Each number is 500 + 40 x the weight over its row's rms, rounded and kept within 0 to 999. Layers, rows and columns count from 0. Numbers have three digits each. The size before them is the row's rms in percent of the matrix's.

# q: layer 2 attention query, 192x192, rms 0.0895, rows 0-95, columns 0-47
# k: layer 2 attention key, 192x192, rms 0.0851, rows 0-95, columns 0-47
# v: layer 2 attention value, 192x192, rms 0.0813, rows 0-32, columns 0-47
# o: layer 2 attention output (transposed), 192x192, rms 0.718, rows 0-31, columns 0-47
q0 081:515504524536475410524505511481474497493494465471495524576429564467460485550471451545472479534398476478485600457476516497533468505584579549540581
k0 104:498416551447479451528526444550491472571528548503458461493534490442529511537513474485460450495561533504592453525530494502554429515457415524471438
q1 086:561496490449538471512445532536482500464475455481527551457467464453457557479452460437543576514498511473484574477514480546515557531494454440513494
k1 107:472416505546498466491443458473515482505532488525444531516585447524528457510526437528474458400455492544482504500517506524488485532465522467452500
q2 097:547506503606557512497580571489454552433441447443462466527520510563444568533534491486623467536518456456463488584447546542537527554470516531442502
k2 099:544556558508433579448491514509412484573507477458473439506541463472533510499424479460495519486470448426488483476542516517492568500511506509471519
q3 099:477472414472513507492511492463472544459482464479571515526470500522473520553481504529532512509512555529485463559485534505462374505511509554496495
k3 102:457545534515458509539459579504503519457506520500513556528502427442469536449555472501517556508488514556466504513510483525466579517532481568420509
q4 083:516595431477584547526461491575522521506498551562563521498454432511450484464472516469554457541503466473494508522444513600487457494479419439545499
k4 099:538537530538478492536533480478550440508517462496481488526534503498488488548489476548451569408403498457486536546521508492473547437446537430476497
q5 096:497519468499493540540551567491492495485500531504391529528497503518454521461485448469462524554500455412463581451513503471474539534463520469404487
k5 099:572587447576474468463440497515386517529499440499490488504586442466539449431441441509466508481450483441523540559496448517525568437514471483595427
q6 107:466539560455417541544527501379508521422459480503471490528585545460513452488448430523443495477559412489508506455510533502505465565437525511478537
k6 119:450497500459476523501492559572531536512557548448489482483511480479560525458586557547480488553571456465573470520513497506554514531467464507449453
q7 099:482544485419528450475441481442522527408512487475524521506528523470490508484507423522533488520524392541577497485466515503467457517490488548489458
k7 102:497521492507459521509376473541500522522568499447480552491500465523510470609569482500434462501490521528575540525477498501470464602537469501480438
q8 091:463442527522478538493506494542406433526507486506482435561509460598527460509510497491505582587550494498459465518477560515503506532446481467455492
k8 088:507486396463504532478503497499466432475518499517476467504495624477515530495483447503532504497464481491541500462523470384428458441504497458539454
q9 099:467553515544476537521538458444535513516595446463505586472458481528517489511496461487513550501464499503487565518506466597494485456535543492425545
k9 103:597487548504526551447518524503487480510524529424401507496561464416544486490444489414441570511477485497501506488482507390391501478547417434504479
q10 088:550536573439465518508539591455534514436526516530510423533575504516472506503512504477454505500523482487556495548449504527491490464502501501457444
k10 097:499495481558563415515473497522492451532495511464590521534480438528436549451559472521518470523458526488501501418491566532513590490519549426542535
q11 097:500474474503524495560506468488496415523519468502489582531494508428446485585559460479498525467488563461483442521554462572487422452509476489540457
k11 104:573508436471520524565515542467479491508439518508483516507473536481362541514475532559477492518512421555473546503469548494509536478511493510528478
q12 101:502460479529484503530492493491432557480482477530579424582546507483508496537489501545521476542560503473511482504527452488490476506472487457436448
k12 097:531553500562483538490487470503522486492471528545501550541517459484566524500551540532490551504498460468503515496404477451514547523464506546497526
q13 102:525528487542483558529500493523476441509536482538540509520470428547533530411542454540498503458516608474536491475376507493541497517553430525486482
k13 099:492495480461552562552516498469469524551467498501546410520522585464532448500471463528535626588525585478507485535564489443509433527519533478456522
q14 100:504575474479552428486499525501427474538498487459476493481534471454506503525491499484431500512486471574476557522497497537447484467581428481519444
k14 092:493431459510535523499475486451545477508502509434470548572506568526406494510500465475525518533559492482473478477513543401487521558455445467529544
q15 100:476578489568501534464529518489478511484452463519516549459404482467448498486457446475590514475473462530467521493465537510543483408543512489522599
k15 101:506404470461506459523480476485568534521511490495518456512488571517542471524501536458469510523486503449535516495543522479510492614577449469499450
q16 100:475572576462487529481508514482446526486540528445510466535432553465542440474596499531530519544493493472436519492506503457493529491452469511533575
k16 084:413501454584483492475537514421528551492480554480473510383449550521511426541555498482533503562560496504524467459479556519502467526515515518485484
q17 098:492516478524425502593555467481498549465465547463527516486475437496502471474488495490498495517493398446468560483578484530505472514599502531539507
k17 102:494542482508499514464556499509480421572533435502520524486519467513468487443523489554494499510499536490505439493452450468475538566444461507558540
q18 091:482526526552460494548558502521458519498460532525437474467482419476531556506463531525522517450490515534507507589504558484517431590533558522511558
k18 090:550517516499589519498588464421503533577473456459516466468483523561459554542480513589509491532476463481442477452524441469503509509477524577555526
q19 103:556497517516538516583435499497538479535446437485477620469533493465522445558399506480470492462551494511441504530485499439491482526525491437512564
k19 098:513524546514495505499546549477487521523522490495460412503524543571519496508427483491513516506524457521503551536552508464468454477461569445454532
q20 099:557470481555455445515442421495540483428493467473538484487539548503538443481513515501599475503506521484483418436491547424527492428490473539464469
k20 094:479511519412520495531482487513466513468492542535483476567541489511489527535512452475508484566538517496515530479536488515448440562467464462464459
q21 106:520568485503560482384544487503521496524547494492494526565472536569520550559420434458530459503549511511485596484438552408462495499538481475465460
k21 114:563530458467406519511539488485529536480490507497537503422550455482514553573546520576504468449528475434548449482526484487478459558476469488518468
q22 097:482523459467517538495516461486580505530486560480556506526433476475492458458470541507463447486465500516409476525456519540517525511509568487502475
k22 105:456508516550468508473489453479492497488498517549500496505554525495529573465570538485516440564481480553517466445513540449530445474474443529518485
q23 102:466485458509521524492513493616554387498460540544451421494466499506472444453508468533442512526450435447470529492528480458501521595542462496501488
k23 106:495552497513528517502498498477444495528553497478564489494533520654434476497517516465551495523507501509488469515500493505490465505408476485532512
q24 101:550437516484503530564459521498498493541474501491505515463507464451537560519542537486499504464461521583498450513463520497425553489525457492488519
k24 094:425570429500460489481476494534566512567508569512513502511477505517488523488424502451498504466520565554465586479492555463493492448524551500527436
q25 105:486531554537494462487391577453519524513480502471503454537584491463470453521559497498479545529515511534588522564488496444490563536524526472491496
k25 097:464512477483515443519550451448547471521506446514495468450501525407525490456453502457447470451456428467444536480522556594455547522493508535482497
q26 104:450505428474565502535494495494469419377511510448455462533512475521475423488477491555494485503525511451479382494488543561540447518455585510532529
k26 095:527539532486452526526518521430493521482528497480384558471623484514485558534615450469432558524460517519545472489486475480489507447507540492470460
q27 107:492479421494502532501493489531532549471411403435468414509520474562364465500509513500494543495488550464543559519474430445453538541403472493533507
k27 104:488417506567516529503486537479526431524583447557514520513483501556496481529515553584484451500508410456517418446572569454539499557517508509473532
q28 104:435490462562497469494486525624516523519439554544504545499527463470479512490483432481517539508483517536470409508582465521477535558497466493534501
k28 112:505437466461460490499451471508479514571520463493448482507557486553435452562446508452470568516421437480482537502492465464538516477498570509459481
q29 107:565552536499476433442501596512527517549500516512494442512536505496477527475536389532534508517439488509463496580510443517468538505535500541541444
k29 095:567415422574526520493486522481456433509464532559599486489465546565474540468483517510511467528588424439547528502504421434545500549526551528456438
q30 110:492465506503483471514433490493393499498445533418476575493488489510552552476520581524522428504494541573459502592540485494481488457457501524504539
k30 110:425530472501519490496555530494482533516516510445417438408471487523468498536561501505492523460497462518546489453493479507446446484489496628466475
q31 106:511461571541500511494528520544510522559462511517447494537456467512420542476533568497438473431482500545483555434562502533557491435426466639501523
k31 105:543511524515550495458531495464430509483507496484549470456464576535524515438492504452526480510471525490545466413432539349494451532503500483502494
q32 106:484502478503489478488472510548531506539545481501498499564551531464454535469496453468533512534463510443407551503505536559531540546504511448531493
k32 123:449524528544510493526419487539546411457527499474448498495407450490478509472548550603494463527495482535553528444514502555573436511477556574392536
q33 103:484491482461526511587454440490422485471477498536463530530504503541492528472552569481502496473495487452557370509456499465494490515479499471512482
k33 099:493471542469451515480504479533542550522500471427433506468453528533515501488485448561462575468562486466563445547529460474516540463530420512437521
q34 101:519542545481477450476525509569568495483498543472551505524503485491547468497542465456576430486518411488446494547525500495457477478530503537494558
k34 094:495481509524508541454496526591499502513512476508473487476544506447480490533587449522524498494475513522496425497483477428512499539529542461580471
q35 105:475488515492472571462529509447497505492471472520516493486514485475481507622559489540492457500494466531515524475508509501502358535530476518496524
k35 095:542507407514434455453516512458482554573490500430509422549496464549501517538446496499513506484539475537478511484505565507569528492480476552549539
q36 107:517524448555515466514544451520479451575467466585484403468493541504437478445499514457498530491439456462477508539496534410441420549479520502468488
k36 099:565428504476466489566488515528591492481508491508533508554531463485427511537517518555563478501531474444519425458491501504541567501525454492562483
q37 102:458406486501509560537492479528463441503502431502508538575490555502584525529534551498558504522460477562504458421487529474508529472462569445452531
k37 095:426486571499443446542467525508457451542529473526513573412521507531427565531515548555517460537481529610450498504447480585499514528493481507504546
q38 111:458482477505503477525438536489509570578595502541507509481507467520508465410472466498503561442429461542551489425537487544486550489452477541463541
k38 105:522474449465502538515498516527454498519538529526585429495417467569447502528449514576490545503564500471526524521447510440460424440393494479561489
q39 107:509555510523475495577524503478499503590500623478454435533538544429475483527477580509493501517427439490503565480537498510438454519400472448532622
k39 106:456554488504523508502497573486456461421474528500492496496496530548481487498486520525518513557483416527507466557420521454497524480417569511569474
q40 100:523502476366463427522477476541541505484452458509469470545488483527481530497513532576470525547528565492568558479481452522510482511431492506522462
k40 106:571506435520500511513545461545483500471482440512492532545560493549487516485462502495496458472504480501481528513403555516508581439539505508494507
q41 103:465546512506473535468548482515551516452467515503484525462388493531499526515493468460498437480513498473564434503475488507450494478480489410505488
k41 098:503489528398454508542481462515443516487483538537446477510602479493493526532444508458505504498434489488524499528377500561436582518458511445544495
q42 106:587551493481565506540505495511500525471502487557442547547529438419498417496517514471567529573557500554452456477455484527496444534508498549538576
k42 102:451498426495538454443566491571383506438452450504549445545484533543498495503543497476503582554500513514530558510486463531500534442550517457541502
q43 110:456520492515483474457549555481507482560589481481479458508486466574483504464497478510477447506494477504469520529533492488540587526473485522539510
k43 114:456470517522478524511470495465539482501517444509524507471528443327506520518531566565517505503500487506453444468520551514543480443551450557505467
q44 097:497468472466542496510562532499515561521441507552456417453513528456446470620465509456455513450536487478549501485551496458488511469510471490526532
k44 105:457519554471488502462438539478557488552537553465604438473500481382464450498520523543528540466494502528518418522571490468491447483499520493463570
q45 106:515497385512473527390497458558414510520479459543514441538532495452438415444493593553525517523546509511474463509520468497576525491463503509464594
k45 094:512502522467474438484478518484571462479546567577545455460469525533482474482487522511444517537541458454481482502510521491509524471493496507466480
q46 109:526519477509435448451525560509497610494546509423496529500489511467507500528519442497550496524502511516406547514528454575498535454501508491449475
k46 106:601514526503517544536475553542498486520526584493489476445473509457488535540501471428450515481470490506493526469487459437492608479523434468506444
q47 112:457541477594486500530462523425534540496502504438502476512494519541538479537450526502568559431506518483493486453467512451534426484439555528542494
k47 104:509462512584473489518537558533474545550463524546408606548486475472516513547537469440488513490491511500555504463496458573575532501474576510530468
q48 088:563571478502505500464437533526530550532503483547494535393570501479468522480546509455521571574510457479432579534479538483514571450516489477505578
k48 109:561521565515475461492497486449536444522518580420533542507434510511513446500437472535468505545535556540507512456535522517567416574590484463551478
q49 098:517523487552546454455596578491490509449537532500515422514467534557494444506488517488525479610511529475473498506454531475533524506588482446578500
k49 113:571558464468519527512494496531531540535508463460441554483453558468527543479478526429479514474464552424470499531533459481504438540550463444469450
q50 089:520484440528488462529539490496511477463506474503536530550435517504482468480456544523557545494519539523446516535445474503510592462468495499599543
k50 109:495559480487507511531521499480453551452529477518484543496550536541527530518480458436510500533483467453436541543487554440511547518566431447453494
q51 085:500430435495537496525518534462512449462521472432522556535494520502427511495499487568493519499559445500477507453477442494528470459475560517549502
k51 099:503527504500593523506495511495489538509453434519515430466448465478491537605389443498519439518506515514534527579530509519450455435500510483425470
q52 102:534515483522526490519485577515524460484499543507459470513490469522502513435566556520496502523579473572551482485542570506541494534503504505438413
k52 100:471547396566487553449472448607523467496471480545496462550544510444444435528503507447511477515411507439541481534489497522511416530498502503498536
q53 088:450485475533502505524516505450491457460465563460528486528427517547509562521486445496554535544430501525509534518486462481513526534489436503486595
k53 092:499464520538478474484533474505443427513543472490502484495542492520531471530528516456464522453548461476550518403491536492484522556524600476489540
q54 099:553473564585449510476467491492393466482466468537515515550562508471554525529537575481524497514450495479517519512454505523521515501523426518506502
k54 105:507487489516552432525554515465511487442542415463495418472523458499530535507546415502508450420469435473424464448511441492435562438483562463567450
q55 094:466506451484504445563544457420485494421462516503504508562485469476522452531507502518452475449556520493525456461550487449490469515477499529459409
k55 099:464548418467501521563526610521506527469498527485498530482503491475500449489595516467494548520461492502502491480475503534514484478504514518495519
q56 090:514525548485456476531480536557481610420426514505494498499537466493476473504547510464481569496493491471470529579468518472516527530492526509525498
k56 098:449526417560536560507531515453455493439482492499475457517506543464539408531529487468483473463501418400428521500513525464479413449490487512505463
q57 103:430425466496428444453480510477538462462467480570504393568446502477513457486468507567531525477488530534501548495492529432485504513485514505572534
k57 104:438479432458510493489547490532575501552530516500492449449520481455500477493572470477563489474506486452473522524470564474536514438476516590473487
q58 088:570515441441443505500531517523509549548584467520529507523516522416525516566538522492504519445404510511476527505476524507502489481552540444529530
k58 091:470534575544516487489542486471559523407469511455528535515490529473483476582515508485507461424477541534485591456491471499488560429485567453498527
q59 102:457549466514507502513477554460504520426450510523521487569486478493469468464491509539512472486453471523525513522503529507512574382514516484537440
k59 110:527444599591473474501529492526460543529477452499547475480580455513446491507492498488493451405466598425461560468537528522561518514504562461525503
q60 105:494481479471495478469500491541460483498504509568555488467497483471480514544520520536466493543496532507556550473473509501447491539494495524491530
k60 116:508458424537532497513403516471537511505468528519525441505537509513450503448507442504487550518502520463489566490581541562451472544602518520570534
q61 095:545467580504494509525500554515359387420506484493405476496487523551557537491462531476391444483454508493474559589557497517507499477475589464548540
k61 093:504492535497490504555534476470477537555544567452496539482518505479431525528535542519462519499545507548507541504499530495441564521532511496542516
q62 090:521546505490522428560474516501487509557492458490560550518448483494516464466430567480551447432517456488471553475510436477544509512432508496463447
k62 100:505463470522502474473544482388502501421480578521478502533472530532550495541614532491466526519534427496487508480421547475520491466536427511559498
q63 088:497540508425526531517579453480507500521459528498579588499499617490466505482572481531495500441510566465518513443469566498425450581568491512503482
k63 083:541462474529455479519433487503556523550518561544437512458427453495497506481575461502456493544495486453524492534482467568465442497479468502459401
q64 099:535549504570543495491490491461499508580418507533558465483568483472472454474566513482468572409477488469492517545449484559477448471524573524521460
k64 106:476483478582552516502488514436595492501477456518534463532496538447478480477517493416499490519523449484464590533531517487547574483447522506488450
q65 099:534518475490506491417495590446409498489540571446495520477403479524469520503588478529507510576459491486483559493489470462501513474539531525537535
k65 100:439466564479520501572575480527527442572442476535518474462571492373471506490482521469540482494548475521534466465448571446508466514529511486477504
q66 105:488510494556494517466513476472494424440461469478480549471488483545513505477523483491529543529556487497515471470579487455502563477425498465481527
k66 101:498556522523513491492534483467462454451453498485447478527497518561573652519446549499553467534508544471536545454514524494519480547524525413491507
q67 111:532449533466511518455542559543430558473540476582545533514453430549447529504430470557536478508432446389470505536562474527484474488460486496478427
k67 104:428511540458463444519435484485480549552492515533534536472488495471515450423539518597426462455552447634461553489489536521509508430569491590486545
q68 095:489509522537564448480533499530488541444420478527464398456536500447472487507567453573464505511544486522598468459525441534565446519545529598454454
k68 101:506496529432522536495485539526519490507553481520568551542513514546502466558424562497485520462485492495475555468537494475465484463461431420468543
q69 107:436577529518526453465475475393511452579467514466499495499476489547541508520530548511541510496477397538528557484399521484528515495491503527539564
k69 097:519525539572519577516556570567544407498437466516497510469516545454516467486481552550524531514499519453452521440587555524506468511496464445473504
q70 103:490496556523522491521515487461510479513511508513507566517456494491463521470469483526477564551575515493571534475467498561481471513482517508505487
k70 113:538531539425512507507509533571497466496504471461508523536506467464495520467551447511426461585466518498431547570511501554472482483501445489515495
q71 101:453479520467554517499456472481557422461433502496466536480545495611474505470534536440532516523441492523532437511614515550466500535432531474548493
k71 101:559479473507466532466515559466471489519490465464492559451481445494480496553563539419522440469495489367480422475501533527531533452562461505500467
q72 100:516524404581504503529528475512445509448469507495470574531501487520532473485415526448415485520562514477559504477527548472520493479519482496464506
k72 100:566542456499500511549565470465514462448463489429529432515516414531473479524456470436541450510477510559478547489498449536468553477376426431551551
q73 100:567437523545494514482465527508543506454548548496545505494594480520563472566475462482467539567520527522512470453542487575545516511432414508491471
k73 094:517540465517439483511469472476494533471476478499500454509567491442505539539477491511471411454467478493491562529480493496446570459513529471530507
q74 103:579497452458483486398527551534466548551488413492492552452479485495484495453481476469460482452519460506539504551545449517517523468566563504444500
k74 102:494487559496553496546497543494571502543474494465552556501498491463550452489547530439466495492547457515498441501494481499475487525500556569532433
q75 098:542518486516494504480534481473501500481448526423445542501527560491584500463470558457436546524490605518639521507464531422435434588542453458524507
k75 101:448499482429513531540444594545543521513488468506543541495439547417450461505582522548547495531499492554495481435501490528476562531527509594431475
q76 105:544542460539493522529441486509457496461478588475480526467582510500486498511475549442493480543504520516486528533438511492481481492495508529485471
k76 099:561452581454511563502486482570481505523555536458519552534427464481508457523496526458440545460484406507457496471462511525471527477491552500525499
q77 098:492529539445542486559472499480459507559550531546508490495455538540483550566487559530554474460497500540445490517452520451506557413505591476515471
k77 105:526526552502528566542559425489529570461467527531510549483588409535486493446456441476485459551502620485411438519538499512567529510527520487468581
q78 117:597467419502481522508521479468457501525479449491507491469470555520457528517500528454462426468513465495540454510469528488547423579519553507514493
k78 112:512562524529486479516487481533454440519483516513501485510506526423492407516499552462450502436575461473494450498482457592574574442474460545542464
q79 101:506617522516493461477450464474503557443570577455453513492420436450486477495533480438492537504501506513495582532467470508560552507556522457508475
k79 098:472591476528565487534456449493464486559539505492527521535468545492505530459514518502520456493477525544605495463528512480488533497546514530515495
q80 109:552548499512486485447548513417531444465507478535488574522532486538506536487530495463504519540484455575508530437448541521505511459489540508458457
k80 111:535522524566492471554474575475487566473571525517513595507428481526489516529494433602509519513494481514489523528584462506541441530519488481492521
q81 115:476500434506495567483529469442483589454492519539442498538499557455511477466480476484489536428465418491514504501526526522573466505526458528507442
k81 105:511495448456442479483486493504566489518407494482476469469485467470452503547438511509463489410450468499534471478494479488521452435499486476488480
q82 107:521427483462527474509416595477495424507453553461487460479505569526441506522542455438512573497565466496525479554542496464536503416471478536449419
k82 114:525560565512485449471481494503491463474494450502498443501505559454482449475444564499538499459441494516547423505452507469443414428449519519558549
q83 085:571414523551482446507478425553491474453460442471505459502566470507477455486480486489488435535535571485500602519447488452601518550504515447492501
k83 103:516558472564545516470538516540405450554498485457479501538473496504540499536476427480511487423443534438485530503553465460457589453539556455497479
q84 097:520421537500602481555521473537456516572577492515472514527474511494500519515462503568495506561497502493505533437517470531546565458457500509501534
k84 104:403515505459482516484500492424504433521520444511516517548499448549557530496493560581550501392465508530467465451450512475535501478548497471584605
q85 119:536538525466548489485463486452508457513550484554493493453503514620522538488343458501477485514400543459469503555525523529476542455508490502490505
k85 101:490556507532449467476483530475490522456502555486459526523460457553494503534495553503477494513495545451575442530493529538455444584509508482569492
q86 102:504535511490508493460502464537488459473418479501518454492481501506513541489443526557501541529466529485507487532586431503518509529498535556594564
k86 104:439491534480552521476470557546566513440508529455564488514532562526488543501443486449446481530469523535503481460520579498510456508521504506451554
q87 107:502506555496572517480508456463557503473528407539498474566517529464588551468532488423521497472513538548505489539607542549445482443466545458456463
k87 115:541573524516548478495504516429464506545542507482548527500493515602495534538359501499563493505458486469496481497448488505451516499485507441501457
q88 107:511450484550541569453508474513499463519554549546513502512507553533486515489458530460485478486560510381529490556465505507514505525435546491487506
k88 105:531519504474483445567511496457492469471437465512528540457516523437514515574521522497513565461424573512534507469524499452421522456507432512547493
q89 103:555536516435514509508530431492495531406526459480489526511563560463528496522520451472442513477424439535444530492513444480507489484513561493533433
k89 112:564471483552518512473516539520547553481477526494483506485518467560565498539524289519536553534606522563520466501467457398526438520500497448448412
q90 107:515513529455463576501546531523472453475544466491487447554553454519432498558532445490463535443518424471543529508494480558530455509496457558425466
k90 101:514413620533515474488514542470508475526513437447506533545524393466533482502528521577470431448519501510489519445469518536528524511451497557548496
q91 110:514503484477427484480533515494562517561576433552430519579541572527497476457536500480486538557450462521468498525469466486553547496501452525477498
k91 094:630512513485527449392459464462497531542506548474484562523427476473518487564523431555528612491561542511435505508490534522486508490468557488530508
q92 112:527497460567497447488520543479524484501557519467528490496451452461525453426491471549483460500532494470551430557526496472493432487435440500482555
k92 105:533580512578470527440420521519604439539502530508548565533480484461498471498541503520535523484514483544443524491475475540440581443448538498446476
q93 100:603521526495449505447541519569462499471530541466520493493447458532503542466488522517522505426513506481520549469519548490490420560516512499454443
k93 094:591508559515474465509519519557560510565526502469557450500543519542533555566594451521505550516442480478476475518478459493531532514438525576490535
q94 100:524513535505481431551504497501485512468532456484531435496519509545472522509481501577438428511516539560493460489486469526491474545507489491477519
k94 097:460496451535469523504492518474470488511486530577499550476552480506519441469568505520551484550453524476530463484541495505513497567465556567461490
q95 101:505445438522475543474534475522481530473534530477483472573537425432496505595491448446552465553542475544494479574505505472531432412503532492579542
k95 110:430560555482531501481497510477526539433451434503529532475516467504511575508491489510557510507510507482451563463539446504501523493505488573484539
v0 094:455513455545512483393396489476496485524504491548478466425471570521456500497507476524483546467530517503474486576503523549597433476513540509512534
o0 092:514479595522531464516505403506484500488512497429399504498540464465549503514481512457458495513467530510478526526516485499383513499523525473573472
v1 098:417475556542451479444535525563499521521490542465398571525493490451498480519431556482493534493498473500508559432541527471507474528549503501585488
o1 099:457497452404479512480498538533564494538521509515483530575503481524548535521522483472439519549515462490501455474536471491460516535552503459474498
v2 095:514463512478496540528524550401528497582493518438489532472521510469502541492513531509484491454456473458482468544526537512450487552479553444485533
o2 087:528606527389544535450498496515530482466538510464514515553463395492447522457585536492476490530482503532470523505482548502461534461471520541538506
v3 106:452528478545507494454516561547440543560516517394483516552471441577506493494486479478461563516537534531520416456450558489447476466517473479403513
o3 108:474457471494501487491489526514464492453535537528602518411515479576513541543418526460519511459490527506521492487457510568508512488454559513450498
v4 102:539601454563597568512500483486502532488514574494549450566523528446430467458507517458554446495535578499480468553510479497564520490480446480443546
o4 104:442506481434485416493541547511417482421501542554490425499503459513500464480479547517468546534517497476460509505578493496473447453448487479575595
v5 104:489442506505453504538518499549472506480469461463496521497500458455459462436493532537531443464543484558487500535513513521529514533523477513489502
o5 105:496460513523533477426524524526528536499571542449513534491523528507463589547455478485496463563516517522473505469438571529469516477569564437564483
v6 103:505504503416494493513422481447493466512525487481500526447489471510513516461471478472489447571498483556482512471483390485491407535475539477510548
o6 096:461513576514504456524515535545446467489511518528506502515507518580450535529560377581519556444528529517485527550510456483422531512466501564509451
v7 101:451528449540435559547524568463467561458532564477491516482488531487519449529611555509504527498459477454508501531465583569427533523465496449493491
o7 103:469479465506474528485476489490500495485499463533483526542464498432500527433547508460489535532515483485543384545481475555539545492507475546526549
v8 091:497534491530561492530487515410516555469463525467495473493503549484503479489506441379513521520524433499490526554460518494522441473438425543492483
o8 093:547440481581450581446520462505460559545467522483481450507536456556510497471526520497469475471498545606502525550611485440479525471478464502510513
v9 102:509467464452512439529569552545443517549468480542476499542537498452538461501547541447494471492459452504490442531470499465497481471543519545506458
o9 104:505480535543484601404474509500525493489494445434471506465413505462582475460475497514463549512465516542554527506563463484504550487539464416511471
v10 104:451503520470488488561427436479450503556403513529458415611483505507548414468508465463519480537473496535546517485557445446480491564486522489515486
o10 102:495517554584526525453500553402555514491521511553486536473508498503480515429508492571517478543488499534494531505477477527486486526547520533542548
v11 089:540503507462550419539504550484484447448481530468520528579494520550499534470525492505419457582498508535586483461545539480468501446437500472533477
o11 090:524434456502512438592414466575517553518521503519511481434515555494514484454467475585521505495564538432523570543481463515488578493503552516489495
v12 099:486599445481475516529498456523467433514483565501479508500511448468507496579512434501516447504495533498516547510511530608480478455454486501509537
o12 101:431517485531400511582510565506483518455509485522483509514512538546497520532507431479481528509495465477468561522566445541520539475485466500550475
v13 098:479488464500530497461494519458513468566428478535444517553514514474522515556535504485531543467477457520539570486479518462495422480535508441506449
o13 095:455519500539505545490563437536451508552507529433576536434480465539467511499566541518557383456506579521492548579414470502489579537477475455469561
v14 096:490473569527531520447571558458405465461524559452514469539471465543472518514503532492454462462490611535489378603495541487480506560526491503467543
o14 093:509519432468410492490519456530560506493525501480473581502508534473549571528488524480489510488488517561421574450527517467562557473534520544538576
v15 097:505393520505416526561533507502459430542448472456594567439519497531486525508466516529511479435484495448478510506518513471485541478512498553548502
o15 101:470535545507550514464481520516558500515495504506468568531504476481529500503517507484398505470434437496478469489515518525503511521496555468515473
v16 098:477489484499488514532523530533434581486503465491487493553481444527537495510556558583427530525539470510458448536469434525549466524480472435474528
o16 095:482504456579540497466517503462584356488481536540451547441460490484429520531438496464538467537539508502481506497447467475511495482524475505498495
v17 094:506441426510550474469482535487533465494541395523473420501492500520473458428550510486513478457525535512510455536530559440548599492527543512480441
o17 092:556517525563526491457495443492463487520605427449539508529466550488517506441459507585444530475488459487545455522471526526486464495516569556501496
v18 100:420543562523517483556555509520511507550495483478503499465464455456488449490561516551493505572521467493497525461547519494503467534439456485457472
o18 100:498494524435544458556506484449549527512556537516505509563548473506489498479511430499552405432518533435528566441472466582564562531543514577475504
v19 099:454541470454531535446520513458490523531535542484561529536454482420493563532532531537524505557497474499480539445431562577509466449503538510470545
o19 106:526563549509474514449492518410466495462548485533517540385485444538437489464465482457423478517462545486493454567542489480476570476534541563420462
v20 106:555500582470538508501469527491483495474413462519464520533466535514416590518486540503470502510463503528501500421513469409532445457511539480514502
o20 105:468532543485486474506535490531513499599489516442516489476498533544470504553510552527531481435514605537519525543460486502429501514443505526449504
v21 107:507521531478538458511366494422529509479465485571424503538511425544496541460469462468486537485491501520532521490520556437446526492520540464530527
o21 102:513530533421484490517520483446497527525521412481620517475493503486466517591510579574596437463506491488519524522443556549519478575451539560456531
v22 093:520492587537416503477458432544519494500505523497481491539549504458500497495521462526483491479524482466477517467545525455494589474446508486506484
o22 093:487583566406471517536477469468446542490475501462511505544502462536496540552487584472510513495465489510501519538509512564528484435509502514527459
v23 096:522525503519463504445429400446478530493453475506505544437514533465406526524443549438486495495477447421473498483469486573459504489490474539461553
o23 099:536525542506454529523478545479497542497485529497443561500535500475464455566538568469525504471457466539456498461491474523516473533516426524484461
v24 103:489514509544578532529499492514455513505526498566501496550492473566428505505443499484470516497513488463488414529491461486498520480482473486519490
o24 100:495516499548510461580506475506459452461463511496504433504498551516465435465505443455450513437534452446533553516483449434565431551530541502522523
v25 099:513553450457494516532494425443470432547531523517422496517571452500584522485451537530453563508499560512504387488508467518518426477569516473490525
o25 098:519500411576470514540429533511471488419552513547510553594510510555518493485492454500505497512457558523487547426511524492478541520482443488516562
v26 094:484533492473576487495507445430516521525478392455502474581580489526547438456529498521550466499532444505540507471483499502485447553501508504570516
o26 091:425511496486531472468513509452521511428507503518536523492514472479475465485456432471563490547551543550413570514535506511493536521482400469536503
v27 096:520476486481457507541605448530484489468493544454426531490504512532475493442450559475514454438515504478492506484434522521499500524485426434532518
o27 098:499435455526490510486513521550534437446451510535526533456537536546506488492511493508577573501525508554451456512487532477553585485515536539482526
v28 094:489450380447459486502522481568526462546577528469457451525458469470467521501452474545508456478447502548443471523592525471493492566462528470483504
o28 093:556545473537560516545513471459584415456468527549441496492513459520533419502474463480464541539580469435528462468453557455488466495505541529566509
v29 099:576452500452536538502417501513545504557514479487464493571472426542561528456468494457517538477455488511497506496486577522500465523451515546551496
o29 095:519467546473472421517520475502478491431520486526489555492585412452548494598570480464496459478511412474500494514525525447495507476492512481481449
v30 091:439428417551465514510451518499556502534535482406513527567479505518484518399494512481450522540533459491475555492484491492510504463518449480475509
o30 088:491390417427545556465492448484481449549524492520546431451450508481481553526544479499562567496542447497552531495495543523473462500478473462488516
v31 098:458529568519503438403494511463493500543396489467491480509485519466519536505450502542523504468451536484553534482463519460483449448516587550491483
o31 098:459573523507499516486453453469509588491491511431529477399523529532559526453536575510463546494496451451578559529442436514427527493463440453485449
v32 105:551543547429490571521442522428462459599581505475497504506498482494532516447545444484468563480521510536476512485524520485570537475510506471489541